{
  "d_model": 512,
  "head_dim": 64,
  "norm": "rmsnorm",
  "rope_base": 10000.0,
  "qk_norm": true,
  "attn_scale": 0.135,
  "extras": ["normalized values"],
  "lr": 0.0124,
  "lr_mult_up": 0.724,
  "lr_head": 0.00502
}
Each number is 128 + 24 x the weight over its row's rms, rounded and kept within 0 to 255. Layers, rows and columns count from 0. Numbers have three digits each. The size before them is the row's rms in percent of the matrix's.

# up: layer 6 MLP up, 1536x512, rms 0.0448, rows 1435-1481, columns 384-447
# down: layer 6 MLP down (transposed), 1536x512, rms 0.0898, rows 1435-1480, columns 384-447
up1435 110:166138139131127146104141099142170080160121122127163211133104156136171123135137105120123168112124141136108109102148123165141107118103136120139119111162109076137124147133144135094104133097106102
down1435 105:174149126131119120143114143127111134143110146077120123070119138094114111130089141112095110141117131172157137116094096096098132137109139091098116146112121109150117141142148128079134150161139131
up1436 096:154158104134101148089101137151124129117114184107127107125131160151105154113095121172151092183183138134120095121166108121145110140117159147115075132109142114148151114137146115130116129119143109
down1436 102:137164114125078123155122186177126147150130116141144127108173124070149169143123124151132106109148121130151130161121125163102116129156150115121118116119146132118117130132135158102185124093077153
up1437 097:080142083135129091105117126135133109129137129160128127139105153142134127132081111109116162101120109080149123109100149128186117191117122108142126138115131138114116115125155113114127139141157053
down1437 101:148135110130152123142132150095092154096104145141175173116118167137127105089108144116116155132124159146129162124134125087094127096132151140128153075144083137129117129126135155139160153123171076
up1438 114:125168146112112129095122094147135127147125157113154103153082064168134109102084096123135157137092117119187118147123053183153136111088116122112127108146094127121129128109100106110127151162130119
down1438 106:099119101137122130153129138096150127150113139155102124152101107104084099110148123148096126128122135093146113136159115147086111094110150129134091129104173131109127136130123167123156162129104125
up1439 088:089137120089117122127140105132104150095097127135142111126153129123132150137143160172160090076139092093106114115116107124116155150173124123115077154133127151092107151147138070109116130093138136
down1439 091:111145106099086109083143113122175113106154128163155085170148118109122122180144092104110122108105087118101166108118180111146120135095096148161074115124155171115104114152174107137106128115116158
up1440 098:153149127171136137105089102109105115118133137076133125114129180152140095146126137096067083151128098151117126094096117118108087074124104135076116098116106133117162129178124095113147123138143133
down1440 096:137122135147116110161097112156096144124136141099107115148153121084126150122179151118101148120112124145136176091124132072162136176116099140129106121132153153127137086101124170128120137139150136
up1441 108:140156140177160141157138118153117117121130132119115140133106108135133129117160140111145127131158137101152109122117126126096126100110171113110144135100163118115134111110157122146108126143097103
down1441 096:135099115100150156096130145103135122129122112143140166106137099106107121118097127093157147158107104162159122143095107132121131176119114101135112135109172073063110093111156206096111078126145122
up1442 116:121108073148126126098121124131127135134118114109141149150103139120170135135140101127102122165118093130112056111107143182100129148156103132122172112145082104174120126170105107135146108112127131
down1442 099:153119095158083157169143130122167142145120121108140175135128140130102133118130103081137166109104118122110129146130145157090144157117103110105143136142151128121154135157144124133199108151106083
up1443 105:150153103127131088071181120115123136125128119136130149120126094126143149151109129087118120135075161180142136117142139114133161165140125122095140120153097112128105112136160156114135103110129117
down1443 101:129090115174131134101156164122092119136135108141132126105131114125124145132115129114089122098189107151125119172110114112076133141136115146132107113124141143127141119131129131118148159137094104
up1444 110:153098117116104174144105103169109118107147148110125135138108146122115122140128114119143118152070132135112140096112109118100134091118130130127129125142079154111132128117157096155091122124114182
down1444 105:152137123140141131147102158128128114138074118109154124149136128126116148096137115150080126127096104106126156112094137059135115130163122103083158099104103133113099093159141123102084097150095106
up1445 100:137105107113087144073150141145101150175137156166119180130109117157140191131131128123158187107160131104100102114118130096133138145155140103124140095148119153158136113144155143180127106137156090
down1445 101:072125135094138132118122083154140149119112084140124084123100156154098139133153121135165154140114154157083149109138172135128116124122143108118131106124114155076140179131139113110165121177134079
up1446 102:131099127092154104136150141127111110147138124088101208131114135139108159121113103096094103146167156089118094073109128105156141109143100123111146153122100123118130148146141142131108129148113100
down1446 103:124104133144140082114132124079146111142186165137135100159102132110159139121130114120123165149174162132080177133147147103137098141126120104126138150122082145103097126138133125134146149108157142
up1447 109:128113167133057159086143138112120142138172105113152149190114122127128141111139079127133118164133160120111116104136090128133149155131127154153146147138128077176137082114058153125147114123150105
down1447 098:143175091109117120115095077126110113152147135133120079120181109138125084108081086115120144116156141086162162131117127115136117115150182099077101167157128172147133135120111158135097177106149144
up1448 092:131132129157160100122117135142146113127152140134104144139160128107128160130122105115113108094138085143128078135150169128106122126142112127157116141130110113099124142075152132113101149150109141
down1448 104:097157121080114127146168123108149083145134143113177103157139112139108145130103135159141131137133115177109145115113138084133118114082140067104130116150168162142137127143152132146133121114105115
up1449 102:142124117143113135121124146109132108115127123139152122123120176143117139167096140093108125122128145076141131083097140124143099144172163108097108132134114148107131168183140187092073128132104141
down1449 104:119136133138129130099092109092115109152146106162138115136127108127116130162142154110114105146102107085102128075160147121101104165134143115119116119148120104124086169167144160116087173143167128
up1450 102:144156124148135115139158096112129128129142109107145160158079133124126162166142118153122120158098138085135122141103154103094103138144152110143156157149126140090171107125124154128138135116158142
down1450 106:078129097147108109126159142129125134162136155107133066124169133116113131110125090117110153111125098094109064174121125117116098123121139186102153110130165140116128101123154137135160130122123121
up1451 099:148129115146094128121140157164139158106148127169131170160136117163165149162140134137087095125140102150166119069144119131141084137132125072161122126118104147098152125129132130146130122109161117
down1451 094:144148104119117107062111113093134155120109115141176124110164127142141140051108092118121128175115110131125111120142182120129097152121149091130107116131117110141121142140147161144154107150112149
up1452 107:172131129189128107122116133130080119079122140130117175134110133137154126114105120159167103134142140136163106126123175126129140104114126136173106128122062115154143121121086127146102149118138137
down1452 106:095139126121131197105117134104174093131149084129102120137140148121116124131189137091109157132116155130104159130118142153164119122110157120145127116152090123090144156113139149122135167147116118
up1453 111:145113134180130111102127136120142142127146143132139133113121172110130126162136136158109156115117127134128045147096087112140121132125109149135096105176116114163134123157139116147064129060119126
down1453 105:118153140114165107139129147108117146146124113140136130141122131124138156129112070138149098146090090116119132171142131115111128155125103122161171121131075141085127134114171103087148159139112147
up1454 086:137180149127099112112136136131093091151123141137128099149176123107133137144136156131083113145111163101132130120124118173102109140153110108142087118134145127179151107151137102124108112120149116
down1454 089:076106154087120160157137147103063074140138156106140161130129169140097142097129121111089117086101181149127177132114095143109147094136133157115135053110134089129131115131120139155161111153176142
up1455 111:106184101110131148087103132168151166116136141111138092156140120117158080114101110122185097132142129140158159079090102120093094169154152123132111126142140104134106137134087123131124124131112114
down1455 109:115127096131099139170122131069108092105153137135143171101111156135087182121124124173175148097152136120119110119139148102137114118119163158103147135142113131112157080124199138154144147191146111
up1456 106:065093125091119077061142158144139138099134113119105134153091128136128141139108086120126102152113117117117154087094141130146112132141167123097134087121121150149096106105171105090117128108133103
down1456 097:125126156112127091095184149055133117152165113131130112138131136161147110056113129109126135118127156145094146173103100100119130120121130157127115145145174160171125163154146165128129109139140141
up1457 105:128135118118144124109123142114129153123120101142137112123092104145093164138128160146143144094145124101130105120130151092124130119133130088146132151187123162127145130157119123106147101109132112
down1457 106:144147139127122138160153147152116113117136126112133135141124121099076098094143122138119094127159093106118126075125110129101123128119090110143186091079132116127155124132101119111159154153169102
up1458 100:140154130146120112125141093151128162142086117114139115125115118159136120125081107100139127176107153140139133107145147127099117129118126128101149128127138056142100172150127116098105087158111129
down1458 102:126099141141158109152134109137110099187120162132129109132186185157105100148131139086108145135114108067139128118081179092106123110128135092141100128127150116068114101115136149092140135117137095
up1459 104:099166129112129116103141145092195080106153085116155114149122137119126115126136095144173097139123109115066114119118141110098128171118147186126119111144090137129131166154137155102095140117118128
down1459 108:109083149127160120129102112107120101117153106123103124134157160123120112105112093107063139127111105106123129133124119129086135137128150155132175111144161151120143123151121136129129134122144151
up1460 101:143114138141168118116128118101164156179158116124165159141113124113143117105158115101113126156148138140121117109140137112119139135139089125126122147172141139136103140106050110108124146113148115
down1460 105:134084155092175157111121099135158120102156148094095134154115081102140119149158101141136157133079132103145093124156101127128132101133121160142103109138125119177162126136133129142160090139154146
up1461 108:120090116109139184147136144113126152094156144116111130097096157158114113119126138162116103131143122133108142131153136161143096149151136161060139105129098131184168145133136096153128085135162098
down1461 108:092130090140155136146153113122124103144111171156114091110126137156097094159173125137154119068109145143140172141116160117073110137076131121118137139138166143136135149115124086146130104133152139
up1462 103:130175111109088117151093152162155125153132098094084124141079098148148171117126127155096138129087106069152123140129185171128130117140130135098088138117097136120121140169114105115168152114150110
down1462 105:111147114101148122134138131130176105118146109102122121097129148104074128113115114111068161155072097131119131154149145146102120135107143145105152141126122113115108153160123106138166130161103133
up1463 097:159149137156108124105125136110106127120120131098123090134119148147146146194141111166101110118138132100142089140127112172114143114101114103108128126159140104072116156151111078097099112143141140
down1463 102:115129117110145128135154123124152103145125102119133150178106131169113182123122115124104146143100128157092097151143152132134094126109105124119135116135132124094174159136115158176146151118103121
up1464 099:083136107119153078140106119123122159158152132087126136137111157163135178125107119134105118157092110134104083118117163157137115141138127117106134151149119079175155136146141140162149109138113155
down1464 099:145132109105123134151120140121154082145128122097101167149121147086152128105133106121151125186103142152120091149123106138121141092112109139106149164123129118136107133113147119146128144121144094
up1465 113:113127190163186162086163121164102135136145117119106148143188173117180157093072094116114129095106152128133135121095118172153115112119127164148141093110115173090117147129130138070078127092116139
down1465 108:126131105082162123150162127123168124160150126140123154117157132138146135153128124111050140105088108123113141148079173141147168118125108159147107134121129118167118140136118154130153096135096136
up1466 108:120134145113150093121166132160124110113094125131099135131186097155133147085101132157130135146117186144140132167136137093157113133121124113111104121112119130131138147163165167157128100107097141
down1466 094:139111135110149130165149143172139090100092107117125131133112131109126131102134128139118117128113109117171107130132119158114155062142114129089075104082157102177163168144110130113074086112094126
up1467 085:105128165153091124118092117143091114127105156127115117117148128139133137151116095116124154138127133105111049114122154156103085138132119164118131157142112092112125120177140135124105146125144135
down1467 101:163162103111145124130095123163134118133133104126167111127108102164113134133140110133114132124159121140136195139127135107116098112145130117139123119158103153091153111127155118106144128132149099
up1468 104:145147123098157170125124099142139145088103093122143144148090137122100124117128128156125102143116129108136137114133137075112069119115104128106066064121103131147173127090104100117128132127155131
down1468 112:113161132120106146116131131124136154157131103170122145106088165111116116045146115157149162116131117147170146107146130116137135133125121099131102083127149123125157141116166144132129134059152134
up1469 098:177131127142159116126120123129135150155128159102158113095130127145130137165148137127135148136149106124141101137134084163125176150141127162103115136073147117097129151101127172098141108144112115
down1469 095:082084162134109114163139149089169117130140096115156156117094130125133111153139107122116155140140113133158150113136123128103116132089150130121146109109113147146104131105157098148127092134098157
up1470 104:163122126138133127143094176156120098123142118102128136164101116150120119153133101092099071176167170091126109078154190077152123134142102127143129133132111128119144142192136155127096134135136179
down1470 098:167144099125149139135148108087099123144084161131096131122105113157151137106141123171110133115118107141135135155125134162136116141079107118158145090161151114111133103159118133160140180130129135
up1471 059:107152137093067111125127113114103116130112116146110141164115157117117106164108124088108158131146118082183107118113100145163149097139072118168106133116131167112173130139098156114109103133100106
down1471 069:136126122132103137126121125114161118138128117164158104134132136117101117103145121079104123070162119166146123139117148114125119141113163103147095145137156148107145116103152098116131143144094137
up1472 100:124115139105070117101091131145145115140165122105128122148106129116146136127135130140116140145120116129142114142139107140104133140149142130132123113132124135132122147136072105083156058116113172
down1472 113:124099140129110112100190107112091145084101180078103115116122121126127119098119137131195119137105102131110112101097087115114109122138112141145137140144116135095159155146121126129106077142150106
up1473 111:149136129125122118128103111127157074139122138130121148152123152131123130141095129127155116143131123147120124092144127144159095160138117167133083136150116144117111133104116120151125136093153117
down1473 103:111189121082143119106111145106140139158085121127166145101156167144109105121125148142152165109100109150164105143144147101163118140170116133121122103109123115162137153085155126148109092112105179
up1474 091:085173114167127073101130159146058149137156171088136131122126130136151142121101134130154146157129114147070118115093116150111120156151113103107127132157153116136088133117153112163121145099108103
down1474 092:106087124127145149153166108142098112123142159160122141113121078128094146097151175062140085151101150103115136115115139117110110107138140133161132147099127110144135138142147138156121117130131125
up1475 121:175101122091177146093123117131118152134117173144112120134167121146160070143103128092116114119158155115124135143100123109172103109162180135133139100113102129135133143123127120109128093132179105
down1475 104:123089128105126107116135167124120118114139135150115140154189082137136120085107160123135186128145176110132144143104098133156126094139104109133127156136072147161105116150150170122089120127093134
up1476 100:144108135091144112097172124150077154080138102145107134150173085149155173140130101102104077136103102100114117121111109109129111106118108099146108125097135134137121134127151129189141129111110107
down1476 098:084123085109109109127146129125133160078162120102163158130138097092144111122138131102136139112113114148144129157134164137117143123087116115148121132151124099145127114125127131130087143130170139
up1477 110:129174091127130189163129134119087130115109151099078140118162153129145108153123137106143098122143159135103140141153122143111130079136107123130109140133141100124159126110092146113160124130100139
down1477 106:134159095094126103120135170135099136083110181192108130105123130142181095138197088147141099104112157111120192140101116127159102166128166124142145119110150156153122115116164112159123108125142104
up1478 107:117133109134116139126162124107141139103128147129127152138113146158128142113130128089123136156131148091102130163104126136118108145133139120106107124161124194100153093113134125141137091109150151
down1478 101:127107077123179172130148129137133149179147131165089103129130130139101087115166087115115170119152123108129138141104138159130141143143103116135128121146135150139136198147126136089105120132128160
up1479 103:125135137167127151175079094153108153143133110114150143117127130139140168168134154103144120150097114107156108128109133133107110162118164151147113122111131129129113112107156131147117120124141154
down1479 104:113174107128182120089103096164134082116117091129162126098176105129108140097112153162151131069164137137122150141112110151126129111144124101171143175121141094070151143121140088074129156118114097
up1480 101:083118110097079137117150109107155087160144136091114077150118129141118125143144186169132126145160110134124153137137155176093096118133169134132089118157134115125133140110168162131086151161130131
down1480 103:139120138120100117127134108161129138151124130111123126104117125117141143134151146142131163095098121108138125110117125142142107140091103108110081128145115140120104118140153174162130104148162104
up1481 080:158158110144133138148074156133140115159120124150076156119157078153139152121166131089119117100130130133133096120152102104168112147117124135127183156116157152158151133124118142112039105119173121